{"head_dim": 64, "norm": "rmsnorm", "norm_eps": 1e-06, "positions": "rope", "qk_norm": false, "bias": "none", "tie_word_embeddings": true, "init_std_o": 0.0, "learning_rate": 0.00254, "beta2": 0.95, "lr_head": 0.007, "warmup_steps": 200, "max_seq_len": 512, "train_tokens": 902600000, "dataset": "wikipedia_en"}
Each number is 128 + 32 x the weight over its row's rms, rounded and kept within 0 to 255. Layers, rows and columns count from 0. Numbers have three digits each. The size before them is the row's rms in percent of the matrix's.

# k: layer 11 attention key, 448x576, rms 0.0554, rows 54-89, columns 384-447
# q: layer 11 attention query, 448x576, rms 0.0546, rows 55-90, columns 384-447
# v: layer 11 attention value, 448x576, rms 0.0726, rows 0-63, columns 384-447
# o: layer 11 attention output (transposed), 448x576, rms 0.0852, rows 0-63, columns 384-447
k54 086:144127093119155100158105160109145139122086105090076161136134179080103156150090171147128124109096142124110115111120092081041117137149111116133144132134135123141117142157148172187106075094139108
q55 087:173179130147121086141175137112136138089130166059100086150117129143084114115152145129160118096116084158150134165074099155143169115108115160157140152162080163152148043139201054135131107091145158
k55 088:158122138139120135148122158125135088149164114100187106128136141123182088183151124076082140113126077144135125060098114112151088149159110114161087127148152193151189154094128144142130108113094104
q56 091:135124149134198152169101087130124117186071123117116093120185104156176158105154115137164097103145172176137150147148102100091078122101105172107135126134121105151163083092075170111174122147145165
k56 092:119151148138056113119145166193128133125237148066145117136157161191123130214132138113142129138104158076176103118132142126137132110138203168130114159099114170119115156110110074159089111098117134
q57 089:145186144099164117139160102122186149138102165121124117180079117178168112149112039096149140116099156146125121087185227100096119080118161218137115129170119131128124140152159163161176066133103175
k57 103:134095074132104117132101157128136201092133072090104099115185123067065176125141141112117063097107136074126186145130048111153130119125134111151187181074147166189124111145095159116124191116160085
q58 089:125086137107126147125147116152106135202145138139143129206088114092105073113145122124123120157114127083122118116168163102170140079129167157118117190125147107111127123158107132124144103157097146
k58 089:151110101141157135167142104129166152115150143119130129125110162137108137118106145210050167158082152147139119063068125117173079127168125124156144124129146171099161162158081104142123179180146140
q59 093:108226096143098195098138101121142136107148141105111099105114154116129129100106166136106136186149114046129147186111083109118096168172083096111098140179116148105098150125070116160115139125126154
k59 094:101072124141159101153122144139115129110093068154154104189110147133134181120169169120079147193167108144144153132086061124129133081106113136150140101125129098090120127115166135130132122116139112
q60 092:161169143105142030149152139085140139106152135156092140151189082051099177193112108144094164143100152162166117096050170143090128095147131114092168140106121117195128107123080093142126120122197060
k60 093:178046117130091141146140142094210130161172116017109070125159149108144178067133137116103149051153090079096157124149160171183129084182139075155104134095164131090123172099149085133126087128096081
q61 090:181120156182095104167088156060130109116128144103139084141134092121171099085074180102182129119157040137186175147114140109139137096156167163121078052089100105077124135146168127080128144112123077
k61 090:092131071109133152127150071151202211087137157100118135123155099105130179099123178118128163142094114082111095126118104169136160115118116123176139186118135132124157155178046108147120103157151134
q62 090:076119173156185124133096109140137091118074182119099124118169072124137135198105143111067114124143144046107167133150126109157148069180131135051105113112194151128169137078108114137158133112096112
k62 090:145082179141147079097143126118145133137087056164061129149114149183145147012089116121106126137106129134167053108097144088130156137088083118164132145118061160042100112199096129174110117114103147
q63 087:160070159080110093171140109052125071144168118138110141138128175078128132135088100162147062131139162119145115111165232138134120121159152113119067122131167151131142086167148119106159113156093096
k63 092:117182125152140106084155128127171107159090112133172146091109097137137089154169109146099132044111114128129147092103138079165134123101125129197186085100120090151135140121194087163160100094171056
v0 099:152184108081081103140130108173105159129134104139102084121194126110098048148095128156114177107079122163112116184128124141156152110142197141117137122130153129097105121106090129118093131129147143
o0 093:124115125075102113148142146102097136134123147125126162127169106112128106070115138070087127129100084109111133156099119141123185121113149121137112143112155133097126146126143082120105173170171209
v1 109:051147116094097096102155078155106145112137113121113105123075114101159140198126115119103154117105131064062123130164070153082124181162112140136159138121113078130127145154163110164157121121163171
o1 096:131174134146155135175121076199111146126152156160174120085134168112070156176162117067099117147091131163103160062160103095099165144138132189136142135135173107130133165153139056137122143118108106
v2 106:133141152166218140109100208117141161125094151119091138124149159100127094086150139140124139143133140140132199136044130163125179088142185124140159107163161160124065078076108090123054154128160081
o2 099:114119111138179177147137165123145194142129143100106163130137149074060143080185105151158107155124145160134112151077098155123136135107173116158114146099117120122096141167128136106159124130102111
v3 104:096130160177090092114149148119194154083142096153133158155183146118173120117001148123199155138153133139147189111114171115144146117149046141059079137063170100131107161110144110162079147127103165
o3 092:178156182126097137119123148136166145102149146124192135134138135105158146131087105166134179107140121108101147128136139154139099090160122194079093146091161092118136161088129058131145105153091135
v4 094:169159143066205161139147105081104148126137141140120116113191117113134116136084152120043134127124211102144158156119119081091111147110145104137097116159136128076060121133179047151111115172149105
o4 093:136122191101123190164142106103131117104092109181052081106124169180147144137095165136045111139084174129104130141135109060142112118110169134160126114162133110062120065126167072147131106169161121
v5 102:184136168182096071118120054110158103162142122121147152111158103122100109120077137151163117105206131141093136144078118098188105128097042124095119092118180099144126164151112151112107120108148150
o5 096:170115140138133140122108130122140077123142170096159099095117158090127105172095125157109151144171120169076084187126171094107068132071096161112062091135133083073137190106131181133124151106149138
v6 110:089152145134086141159193072160162155170135105118178129114162154149099140109125125095132124135171154118185113157134121124145123140173086127113155147153094157143120190094100155097084114117146163
o6 101:123174128139120142184146102124139139171136129128154127125145205139087148124112155138131107092146108107113180194128110135139134127155172100127135092179176143158127195097105084121151127134122158
v7 103:135115094115116124109094114145185121165123060104129123155119138107138146075114140162136158071132136100141190092137153087093084175152120137091101114134128131075139147113172121132127091117087120
o7 097:112138115097168108150215175111178098156190091142103083180106172115139138085125114065098126066151075062100153091194161117097124142143106129158125140151129141083155133134196094109103105157099088
v8 107:183109128144162160177110155109141152065089076141092102108155146110142075125143151133104090178123112175140090096077093124134139139103169135143134052106126128124099107106165119125094191145137144
o8 098:122105092206137122135140141117142138083146149120121083128124110134105121124179198068105131172134082126123110144117121172138168117097112119115081100116129149085116147132100140062084121160093155
v9 103:127171161114092180148108185200148140116116158097067068139144159101095137167112184000165154137092144129102136047110133063169144142168101103154054198104113134134203111118111118081115120136169121
o9 099:154151143130118127059115163165195127101113157057121049161144153099117113104135154079121185153146133124117102128158136093148137145156114124074087165107154114184123108161100101120130122176122170
v10 107:066090117063114091155092049137153145203134077144128089129126128117077215148078109112146135124080163067096107136132141160107148101148130143128175126113112149107090100114156171114147186154133101
o10 092:059131122146109109152137090123176159138124086164147084129093122137112187109163144133133111167122194092101157161085155080147105112076116145082127158114105144140148145094159183147035123119140127
v11 104:148090131113150111135152140125117130157114099124104120166127134127128070134183106147091123153072138111139138191103144171138100135110152136088106112178124160102052022130111101127119130144160133
o11 096:183112118142142163137174186061106108131133090148110114195136104102119150115148131132132100204066088137111104152081122185164117143126145107109144126148111153088079098140181108109159087119105108
v12 108:160138108064117096132099127161138134146150173181188105144116102128135170135058128101153139148094129103128056108163123119156105135192112089163179155220122149129133161137143030031204134163156101
o12 100:111143089116102038135120121162133152161183115135172128111105133105138137145102152143134131096178217129069106116096200124183126140156127093150194158183142155121110148140131026133094157164134105
v13 104:109181100159123126096110095183118098141114142166149112123105126123085134134176085151134091107078126063141079111115147137078098163197121146107116153148110089101040176141101109111149139175169139
o13 095:113199149169087163116093067111141070111092093162055150123116128127076095096136128111151103105200118094112178105086133168122124105157110106113112150104142153154059172150121132168137118149157087
v14 098:115132110113127150102135120097087144164157190079146109083101109112194113124157151151065144118138154133149122092147104074109060091179130083135155072144134132103174155080135127098086128131093112
o14 091:137155118068194098109140192101137180161140146079136119102172189123135138113144116130138151065133163191174144135179109095129104119137134141120166116120155079147205204136146139099111101105149092
v15 110:055110142124133162138103134072098120140067151138100242119136117116144038149193138148059137107120119117121092082148137147120201136096184127143039089135141119135169158116129094158146148131139137
o15 100:136122122116150113097074114095132142102101112119121144132168149152155113155176134168123160135117070126135158090227117182115164157213163151105109088131155193120172113109089126125176147134088079
v16 110:118157090209132100134139099043114111153113144097143145103145162102154115101130174151110146143147123074164188095132146132175156163151107183089100079133128134181099078138110173144176178038138112
o16 097:130085053146097119107104135091117125145080115145162145077140145075150127082160132150142105099071122128150185094126099183133191105111145154176051080149150138181117126190127158172189181134103101
v17 096:077145063157080116089164150073105102129089130122131097126170058092102100172122143117168184168136120121133088225157167142093145146145136165153088153120161072182202176131088105114163086121100130
o17 092:123130087163123095086143113149093098152093153127112088100199142127210075150149182116153136129160132165139088114138108141063123135142134196145163131126146157179142162103090055109119121098141139
v18 102:126133136111162176138120132200160132158216180146158047152075096172146113156102147113102083187173083140120171164142145122131115088066074194121129139098093127104086198094124156120133097112108199
o18 095:113143086076139131172108113149172101124168179168137052102131118142126151117106103132118122214118135173097196153121071098148139102094107180155126090162119113099135169075155125161142089126080163
v19 105:168137198148144165108164070129139116130151141110120075132099155115091146126123076100101133212167146105218149141116101148153114129097191161111133110075128119122119097122137197161090152096156161
o19 098:116234188118189149173128078146103111116114141193085143171135196079112119140083103096146143176135116141146129118137078165148134092143136141116111111115079076117109134141143193124142099112103126
v20 096:082104130039156112123135165118189110066112153138144160126102158119117089179099147155138124107136190127165071085130100094067079107144149144090042169180177175102186140107180123124104162109139092
o20 090:114156184131116125160208106111159129137182192142098119135129167188152125074165091221156101117161180093151050144148130115130077122112177112047133140131178190108189142140079189113055121109144185
v21 105:117084141149150114127098179147120130121158091116114105153178129085085184119149143107112129109114166115154127173107120128069136080135169065151212163055170101144136147185095143131134122117121162
o21 094:074138096148186131115124200098110151112106166050081120079155067109157126133169128095116069103173170106127119115162083139159135160105108134133144085126147107148134174102090151142149143142149145
v22 095:082129110102078106145109158139127137098068116101133162125090073094127129128101137130114032073090109116124110116127148143116141087164075135178136113099131126160072140118152140142164101119167081
o22 091:092152089134134117150134128079131070127083181104114106129105146061136117134124129121095062108103094161116109144121163116140114072167155092240142131136093164157135183150115151126157119170128084
v23 105:198147138122142108126201123133158109147109126115158166174125174091121083128134124192062106065187114149140102102103185128164134136105162113129163129132164114146109092099159082128141137090103128
o23 093:113087140167103126128198074101143175135109233121147130147161101078075122085137101147099091101062146105138110162121117138122141124169100179159079126134148138139134134105111084094156124106113141
v24 102:073089186148126185165141126106157166184105191143089118152135080144163146123118130137167142126046122086095128149120112134113152150130080145159150139105085059131145114168105084109156125100139153
o24 096:075150221122119128129170121146160169127138181094115074167086134196132158181157075116101120164093141107064095153118103161111091187142130098158150104126097088149124119107157067156131116137132161
v25 094:143144164117191144099154147142072136083148088169167081126103156177063130103131125150122149142170173098163074118145151100153106113078161124128102135094116136084126107106118049102167118196111142
o25 088:139170194147119128105145122165119105116163105144142120177123102137136157133127152149113155141102138122128137141092135067168154130105111139128115125158103175114116121115102100087063101182144205
v26 108:138090126150152169096152161173102108039142102128191099131119204106156094099108133162142147129189141139139151092118140116195137123148140131143111106126095178145173149127064172109146145128159157
o26 097:115046144181166151144135196128074070102114163176127118132150160085171091151109088115188126119131154099145150096109128113155158100153120103121123120097135150148122169140037124112136107146128164
v27 100:117086124105187146124083166101130167093082125137139169140154124121161191099162138129095190124180115158191141096126138143159104113109142113117109080171109183099132133139175109132110141171061092
o27 091:130101102166159084170136192118125132106130115145128143107167115163091161070140096144110142162145119160160117189154148123143093087143116116085115094118166145123134153141156152131126120205081113
v28 093:146132083104113069072172154133160081054135112141088101144142158074177141116087116125107109090124148121092130103120136111150118083152154104162155090109143146236121107131116140167110143143122049
o28 089:104122115126149134099145166126146119069101119162137091213147134072214124123137150181126089084098188102116172144152154172131154106107152111160126099131130144187123101124079102132114151122146093
v29 098:179124103078160122147112119151103080089096181146122086128124145163169111171137159100136136141110051132073122117126124130116158096144140143112085108149143107129131114138091104165148109144116199
o29 094:177131074148144137143110148239067103092103117119110162126187139134132130127135197102110145152115072138137136101133089132154162070189107141095083137145092138112152065122104089115139134111119159
v30 099:131144140069112129097121158132131145126103115136086125149062173092188144164113127138084150162144073151120110164169127149065136076077063109141088147115090147127142136154125121120152131122113109
o30 096:153154145084133108131127129134145176128130122111113106164183125120154113160127105112147140080107149101126165144154122147129140136101143123168123097145127164087120126063121090126164103159122086
v31 102:242143155148150137171131156156167113110118158126137108143095176173107119126092128133152123123107192115167122178052115084145124115080123129126099117137155118102189125110176104073112091102055144
o31 094:171118107165148132140129113171173161122154124116134111126130136140145124103142192142146092143069142108188120119147067108088179151130093186125127134128151117052173124148177179038096153079086132
v32 094:166148144128130155076140101222155162122165137132160095106110112111133113142072120121163108139128160180115132077122175106247151186135122137094164135097105192136139140136100108094126110123084169
o32 091:113160118166180126090096087130121154215177160172099104150109121129124123128106104151120128159148159110155121064141136146157106192157140155135131167137107155192140184099133091120178170128130100
v33 105:160115167111160110143103080116066158101137104133151158150153108164050089176137106116166147152117125119151132198076107129104070134119215195069125126167182176058109086115140118121147163174094103
o33 097:161135116127156141170108178119153171126185139112173178127131138088158150074131158186116103120140182156109143173063091082111080132181175117053111135120198121093202116124116111128188132164123150
v34 102:035117130132133158137122206126121139134142096116190073153124104183114143170169138062109157185080081105138089117123136117209117099168168104118201169066114150129195096178112089104163103078098176
o34 099:141134159170132072168122154097106085159128090139129154156120130189122164089156067073157148145132151102178121091117082102137117120144163085138184128046140162169128136145106095099189084080209126
v35 103:111093114107118121118058116051125173161140085118067176134156161152119059098136130135119140182174134080118154141143107111108117049121140122145111102134116133165142117087147146141120128115080108
o35 096:155100108124143123128137101108122189128122083136113096131136142105069152078120147175115121159179053079210114134106141145157125063096120095170156163102097144154131113100119130169093190110122122
v36 098:123209140103146134106101100127060104095130120147149113125074093097096136123121109110165122128093139138075172119184198138114180129118142146113125096051148168196082151168113204133156125094084093
o36 090:098140139116136148065166077101092108146142150108085174126136111113132117117090144133108064148098142103091151069183209084125124095098170112117147151076081117154126126152104130159126148107152105
v37 104:123117122104084160196223093083154116150104127125121139132160098118087155128175141148108131137094102107131157204108119163119082090145113123119168167089098127119150215123198127091150190145180149
o37 095:150115119166092202139144118131125135133071144102137107063078070144140151163154115169163135093119063081114135129093129122134089079125118163136157131116144108153162172093127108133127104138146143
v38 097:104155145127078122127121118157126114113126190134106096144157155082134105125143138106145094123186149162106105101133147092123125127121165168176061134059131087074222128091089137110148105174095137
o38 090:112136165140114165140084109074128158135124156109146105114115163047122096150142121170122090118147159163146192131150126104141140129173146177195111094122158115142137106075144125111175102159144127
v39 103:189133142186142085151151056102195131126134093123114148143025221164163146147151122109162127170172133176150145207069099122117094106063026114136089073117129169090150116145135110165060157148122127
o39 094:124138116139139053150126111098179153155148092076114169182134190080142089160117090131125107199129135149122174167099150138129149132125115186097135040163101149102119095103131161143072162144070073
v40 093:083111157077060158136112128120143144123084123127088112161129159114175134085100078161119139120056113199177108184061153122131130160169131147147098067111086101051120107107129111096138130168127144
o40 089:055122159142092126170177090082120120139096123178104110144176125153161147143082125139104075100084116160183160205082120100091120136126122166170136122077112176135136128155155099130132128131128117
v41 100:150101185117103123133125045139137124130126104129142158132155080095129176129067161099180137146170150067170146143200061064122112101173103154118129129133065102125118114150194133084156105063152141
o41 092:125148158100065144159127115148205135119118137146119110103131134145119125094123129111193122150153104103159148140128138026113109127120100069132130110144134154141120067127198109144149138083156181
v42 095:148144114172121108112114120156129132132157077123075116125105124158121044183146103063103094168175230133168166139111135101115070221120132180150178100128160178176161166087105164151170042153116050
o42 093:135175091174146126124148124072095104157157144126125112139100140188143089229141070144116129199133195115137172171184139182140085138099080086102146134112140152141143174138142138079119081105051087
v43 097:100077124109101089133144147109116126097139167126099113115142117046067084121157136155134205093064157106090194166087109175133118154133160109137091134115131130100068087077204160120108141104105089
o43 091:131042136096109109155119116087130120111173159113102066069104076066106111108137135150100123116107180113120150138069108162056160121121144136153163084103065115141112085108198175134137151103133090
v44 100:171153109107135125140121100118131172112105142151127117119139158119151199186167081150132104095153195114144209107078161144156093093109161102132127137095129140146074126084130173080104124145082111
o44 093:096138120122146137121126096038137211081116160155088103175112152111104132131146106117100097167137133111126206150107117209155108142125140106158122144098151104110114080144110163124093190176098150
v45 106:139027184107131129107114078110106132090129123163155162125131178136132097138066123175189125159176057168161098182141125119165200176127157174138103045144125138093097086128086123136206147166101087
o45 100:154078146083087091115118097131132129132181123169109206183134097053090159143096113133174145153213129104159069191112106123129143121113124162113118066167150091103110111152137156130165168137100050
v46 103:117101138162094108086132135111120174130119137129174116118095061153058101076138139125143116117111152157186197091125148104114100138184071116121132118124143138156165141091158109101140126080112103
o46 097:086122059090107141129185153136131152151130161110131128125053110128075080089114129143120124122131142188085174151111128085170095156101089130132112119066132115130169153130144143146117182088137078
v47 097:068123145181129161119136106118166149146170164127138103141165109190116138059159159149076175094130147135158084087149104084149121105133133115116109112154130143172111117110138113137112141142148114
o47 091:124127170130118146088141141057134104148157130151160071097118088172094136086154072165124146180125165121114077126184107080117109084110110107127100153139131173117079137192133087189090104145082101
v48 100:122146105154124196123142090121087140199118141119109216106121132179118067155079150068111109165153113104150128088203139117160104123112073166096076118190144093124197190098141164117146123092136111
o48 090:132099182102147155132145111092099124128133094079138206141160165129165071109112140148111139098164136106144175092179138149145113060120092138134146102121166123127135145099121113117128142098163137
v49 098:169091107155143101196112218150125155127128137132151142110097108119082150125167119122113174090100104107095136164129137132148111125176078150130088140188051165110119140177140142151129097121103154
o49 092:216162069128142102194134122169135095136136126175163118114113125101122187120165166138163132117094113144088151221143112114132100141188133164170136138157110086189109143129132163171119140102155088
v50 112:112124122179049127118097163149124138058165082131077154135164052117178120128043136121161133100140130046145127064109109113141168158157102130071165127075133071146144142135117119085133108158114122
o50 101:152113174127108083139142108131141108091149108167120164112106082180118104129060079127096182109131138080181083113049087099127130192184096138078129122119151112106138158193127067125172137115167105
v51 101:149142123100169100148115175115137119074089145146170174154137148108074070065128140175098122140156179205188172051049137136125101127082217098151140079152168141109164088098086110153097171134110110
o51 090:105113105127142140117205091127130167122116145120116188152149122112078106098141080143123101162102133180181143102093064182127100087107138061125171086062172169084089092157112117124127148179104082
v52 095:125086117123138093166163097160142103096182143168178163123157080105084127122185129126120125161138098123144164148093064133106184047147058089093140141133109129123090143128115117146121114098167125
o52 089:104062084092105074208081147164120160118151142135100127105151114094142112120129165156176141086128101105138133081100089135143125105127088147086165134096106143163075182130098103110135135151121116
v53 100:133113129214196108147104151154144152181131178143093152134154051120129114129099178120115131095171114102199079093201113141123161151111101126128071118152207124149141125118120089071134105113074180
o53 094:121095105122195082124081132159171189176218143080083143169119078146149108075107149184088122133163092050185103088184104111134153161096119127134138100154141132125187090123095086115114140155143135
v54 101:087108143130119129117112134184101144171166179114116150128138138127059097149107137046245166152135129092078166152167147144195143130164119173121174136131167083118178118132122133054140152182132120
o54 092:123183103100108177167118109163113167121111126122131103140067177137136160210191093117155194118128161062154119158171111163142117158171112130182073132132123082112143136133164089130140171103167164
v55 106:181057092120098102183102125166104152137144184115125192171100151122171122122116145119147127117155123133094162140096109128153095118100104140168147113119136131157114159204126160208137191177104124
o55 097:127092099135172107193130143137046127134122165112104154174068135186114111151145095084134107157086119122182149188156122164124116139127148149173131094044157127087088163128134171145142134121112063
v56 106:132083137089057155154132173109178173188148165141086130119119161131182116220112140099115125122126155054144144125093114114159127091118169161130090188068077099113153189143099179108138100143095162
o56 094:148081141125097123151134103115164148114189184164174084153104141163122096183147142125111099124136139078138159109103088146139103127142164119113090204103125113130091131114111158119112106115115173
v57 103:120127158132061109163150158126127156092197126125120114094156097153188081168145109157151147145130078174148117145156119141112186110113160110078125179091183163132192120154108160075168099076145127
o57 094:154132134154144129147135104154097190148143105083161138121172128192182104133072112160138139149159107137154077094178090114162134130163098130078149165034158108148110102125088114053131160053140165
v58 109:129138148038120150153123177161113154095136102143201100145109140161103116122143103150142110164066111159087100145138112115149138157125155088167172183107129187132106102154147118118132097138189154
o58 095:141126169153116100126143161122114135150095127116116140135085107127110106104137120113188095169131150112138119089102170108076114115104186105132173118075198194180147099073140092138107080086179147
v59 097:147144182094214117132140099102154150130120145135082198143153156112084162130151126131118116108117177062108087181116136132142140121078163139124100147177172169095145070118135127146101122158092144
o59 092:111128168102164174155148118120150134073061154154150164205115095107072138121105152097151134117157163062134153098160169121129102121128129179127106125128186129109169082127127207117133167128097142
v60 103:143101135099083141162120164141118156107151094143110064118129115116091184129157174162205147122110146112068175101150096095110075160129102098122221113152119104092140133100137155138126128139166168
o60 094:130123100121088133139115160138116047131101139126112154153114132151132112123174109154062145187162164098110130120173112135102169108098102029132130139139140067117158165130218121121113136102144166
v61 099:121130131134131128160202184135126139141121127145144048140179127114134103103103098186134103118041116166115153112129124126148171222176146074167158146124144118109088148123089072141121128091124152
o61 092:109162116113135147053143118119078099143090144119164135078101150129123119080089081122127061138118176176080142107092161103122167204151146143133156172142181164101070169158164075121128114158184114
v62 095:127119161130168149181100143113090098134150097146155103126127164143094166134124135095057161129143125044152118138144097115111127153123102147118037178137135121117139137165112103077074128189094087
o62 089:186119133123140102153095105184120131124172098132119105101162163141132153168147111161084129152112111136148135098130153087117131168057123128117106097109176115174121131184158106165093128200167137
v63 093:149074109117111091104118088105088150131097072143091114075159159120103147091161158113076129146163100133138150132133104078133078104144140078124156128133134123189156185122139136167127137103166105
o63 089:154085071127110145121133122100104105133114068113115126065152209106133141156102130092065140182159123178135117185120110139161135155115126060136164125124110146148141128109192119135099100107163120
q64 066:146117091122113107068117107169105149156164183118213118128109063188165135088127105088145115160113133156094122188118136141117127158094100140103107146140116118049154098181184098096117110134098149
k64 064:128181114077123166112182141080118090135167104158098139079142148103060113110153161153121121168170133089099100077150072101165120121128141112181185162119158151161086125158178109120121141139154171
q65 069:121109108179112122131119127140111169129160168131139127162135151137049163112069124123152165113099140227126082138066131177150054219165082231109124140141154105083143098171147123132145114090137195
k65 067:157110090065111099093098093150094128116104148178150187125146121178101168121149138116117082173126150110118139128103115091194118104119157129122168184110141097148113177132189120149109146133118164
q66 070:166162115119127117110146130137081161164186148141219141157116121131165168136126095097133144151132135145118118089119053119166119162151116167133109102155130082083137136150117067065131137111169120
k66 062:126128130119141203093115135120144122118130067141125154107175110130167129127130245076116131121081110131128137118124058085165099138132164130174132138155148135173032155102142154196131090192085179
q67 082:155066125132064196165138115096073099180130104122168183135117121115161150112153137139142135138106110159148115131152117108177110179178050125062103147144155064167147201129163062146229102089088091
k67 088:048179162106140138087203122108141123129074137181102133146154099180204131157091083069114170139101141116072086167129110106199124144048171124137116128135137147145115159176085213167116137182158125
q68 087:080108114165151155119098132141153150039084027134141110118140167145118141101122156114158117101110124130111119190176079161091129069115134116131185108117115154139100134109128141112078093170079125
k68 092:169062196135120162136029125228158102144140092086171161112061132096073135163164173179116095151105125120178136087114114168089169156145145147113127187159140133151174083129157055137080111040117099
q69 089:132133144151187120073106135143124128078173083124152085120142143120124079148092128134139129095143122091182148103099142142140118112099108171132073154168152163123142126180071122106115105118115110
k69 079:252140092140108118176084094140096085148159136108154146074112167163040122128216146164131109128147135130131134088108112154101142123153151127099185164165129125137163161059139080064129114118109110
q70 094:102094104129104151150047163119160104061074107129088153141177173144182123117136138132100103109162099064157154128147119128103177104157152152090102106114063177155128137142139071173162162090163143
k70 086:167098116113113168147128124158117111119150145146140068096147141136083095120148123159130139193149129121134078178127090160141138118148109146164144082153139117133142143114114137138096155131154207
q71 103:135157136141177099099159120175091150195182169129174088125103144106126151189082105143181155140111129158192134108084144126162045150151081095171098127150188075112155129143087120109142133094124092
k71 074:148171149166090164116169081058099131145127077156166154115081095173099146157146088159107116141159106156067138119082209151140154087138141081151131165130139118122146076078154130146153103157109064
q72 089:117130113097056102195101164135130145151114173152104121120116140138147112107161101122170141133195161165145153079148095151156118125138116116113109089145130153143190185170107094098126104058124080
k72 104:118139142149106140068175173146135070101145172144153141125099145130188164157151136140120097147081123129158062119082144060147091134137144089097073101153159154128073094174115180107121158168133151
q73 108:125077107152138124107071137098107101114109095096111059142164117118135132057195178098121123127140139125054146107144121134121149119100157157116171126080127159223159157148087216129105094101191133
k73 113:081109199151122148149130161096142141103082093092151106149114127127147129158187111158167112116185123115148107116180127183139144055101168122162093158096122089095106179128106126149102106144130040
q74 112:146161139177158172094077103123105142129058113108108122134156170160126089140183090101115072085135086091184168110186091163125115157092170101093090092162098149120099111163068116119149155134149134
k74 106:116157134123082128120183169126067098148040123149160139136081095158125112117110056051126127145165077160155110105189149142127163125150063106141117098107128135152130113142145089136149128129152000
q75 114:161116139149153158147111148099149181097172140100150108088157174141091091095162144085149126128150117084165081188163125110169135150129122144107140127110132133102180153112132135099142080189116221
k75 110:145154165103162146110090124193180140133159109064170152072103157095127130124122157149113137097099145116095066077124092103097128205208131167174085112078127113116175126111122125194125159144132132
q76 114:142088139115117096094095173068166087171043112136081173160171102071119093130071171178087073113109126071139139117134115139138161121123113225137128185130142117114110128124115129113169158117106082
k76 113:132118103121140106080135145086103129143155105126131121115129089156174170082124159127166174117117132125153122086161153097126120205116110152130097111157179135100135125108090085102111134117135058
q77 116:154129079107167096122104122158130147136153149115216105112111055089175167155145141099168116154157128112120171146114127156105131104153117158150160103090092134141127174155127140132165125140042161
k77 114:142127105149133125124115069094080157176159083137190108079145094107076135106131151118152147123103101184174122101118152160102178133112148180216155143126158089153159162149140101160172133143094119
q78 111:153142174101111121117097130126146183205084118099128141122125117127172130121142146161141149165111176115136116204108100160115112137096227111146142135134055092126150120118155101115132164162235150
k78 113:168217096159121105125154124134129105148148113093179168125140086147132151135140087166175149156141164144041167151125134099151158103126197078097106171122214147177140130128080103131133089132120175
q79 111:099112132129134118125060102093113088176184134148100131165083190106180103110144164156123182157156092169089109184140152148140089139090096083121133085138111131088166170127106141113115098118162080
k79 109:134127111089161112094132127154149163137080131135163159109152143093091079104104138152135123130157125093157139150175181103159122114082157132178140073114179192124138087151187071107127151149152091
q80 067:152124134122126059138174133079159071149126107110148113102099106126139096118185118180108090139115168124128078002121135131144191110077121042173122107138099138187146177082127210095140111139155108
k80 069:118164153104119152110161172111125121098135100109129073147193096136145139097073134125118159082136117139165113149170143102140102121161127082135111127108151102126138078113077133112104105165093131
q81 075:165154095130143078078206112161144124125197123186125104140167109169150118127157112126108159128152163123095098112044150156137092147154131150155180145125124114138181135136099143105056146152102181
k81 071:100159137055138150126126089100108171076113126110113122138141076151173148156106111098114116105122138152124149165186113105061140107117138044100147137098178155115076130139122194099172113219116136
q82 080:150142115081153092107203153188129119087173128119166113161126102153135077113120119155144124182183127106134173104065132091160088147136149153180137158118104144093150140143082146159113150122131216
k82 082:143189143128147167156167141075098116128144107105088079132142122103144140128105070086138129126095158114136152145179154128109114105147107084125136125122151140121092104111089124103135119172085153
q83 084:101097106130155061065135129133112134117218114125171140160147136072131112159094112133154153168126163124194161110050136113148124115165085138112135133159162104095132120188088129073117137162092154
k83 068:118166146117082123062138150099083122140117126148127091168091091115149134158105060143152131092169141114143078137125149069203043135099152115127066132147115102169107124135120143173149177124060097
q84 074:156149123121125125160101166083168088141185136134110129179123088086212117119089148180210127149147057079032130090076071120165113162129099158128116092100110136144096144125185082168179089085189091
k84 073:072172160105138137125187141136150143098098055134116168110220109167124159151137109123119160130120155117145146100151168121140175133138086126142137093080146122116102116134138151079105148126147137
q85 089:133145137117112142117079124115172138065085106143080165118156091155121143083145170138121115080103109064061096133153073103089171029094205130190185153068115206128098123142125159135107124110192149
k85 086:107146102126071117168088092153121076123104135082131105113155169128114078125121168160120139148164122149127188133152095168129089163150128130131175131101138089135180189112119100119119106126145132
q86 099:163114124099172103112146132146123102153134155110119206124116130096142107157132101109163141147133108191085151081084162165111098211168062123137120122167215159109125140185120075129100130091155080
k86 085:072132104144116157078126197112072136147159121098157086084064163115125125124115122151147152137155200098166134112171134022115095070132144077100129119148140120112156109095140117098137145121117089
q87 101:090132136153210126069083119129145151103123075112170050098157127157123090134118149150120120109085155089119121142081105089157124127123193164159141159083135126132077115095094130121166140112140146
k87 100:088083127142124139202109061138133161126139119099122130099140165146091110123131132126129104081178111128116175167127080133122156137101115130133154130124142109128147220127155081115121129101117085
q88 131:157170132138199091087186080160077143209187144118155121123110143123110090191111083144148146150143123188157148106078140098165072156144070118155126096159163123124169072110082119074146130128108096
k88 093:149094134111140170121165217135123089114127141104146135138100065142166173116140116107123114137087106097150051141148181162129133124166132089118112128077132094138074067137155185174121128147183136
q89 108:131108139098122124108152100136129111140117216129081200056143108095111185122115153116076125196162126149124117132154089114125137126127085092126135118128068124135141049115136174119081148177115141
k89 102:111084164163196136154114131136089168163088145158143133179117067099162139054124098122092110118110110127154109166100145126172056143098148126194122101108157119067115153124134191171112102093152133
q90 112:150130119095141140173143139131155139052173117105117150135082106134095163147100172151111135110124165125088128114186149169129169128138146113131122138162146076137118097124133109090089123149170150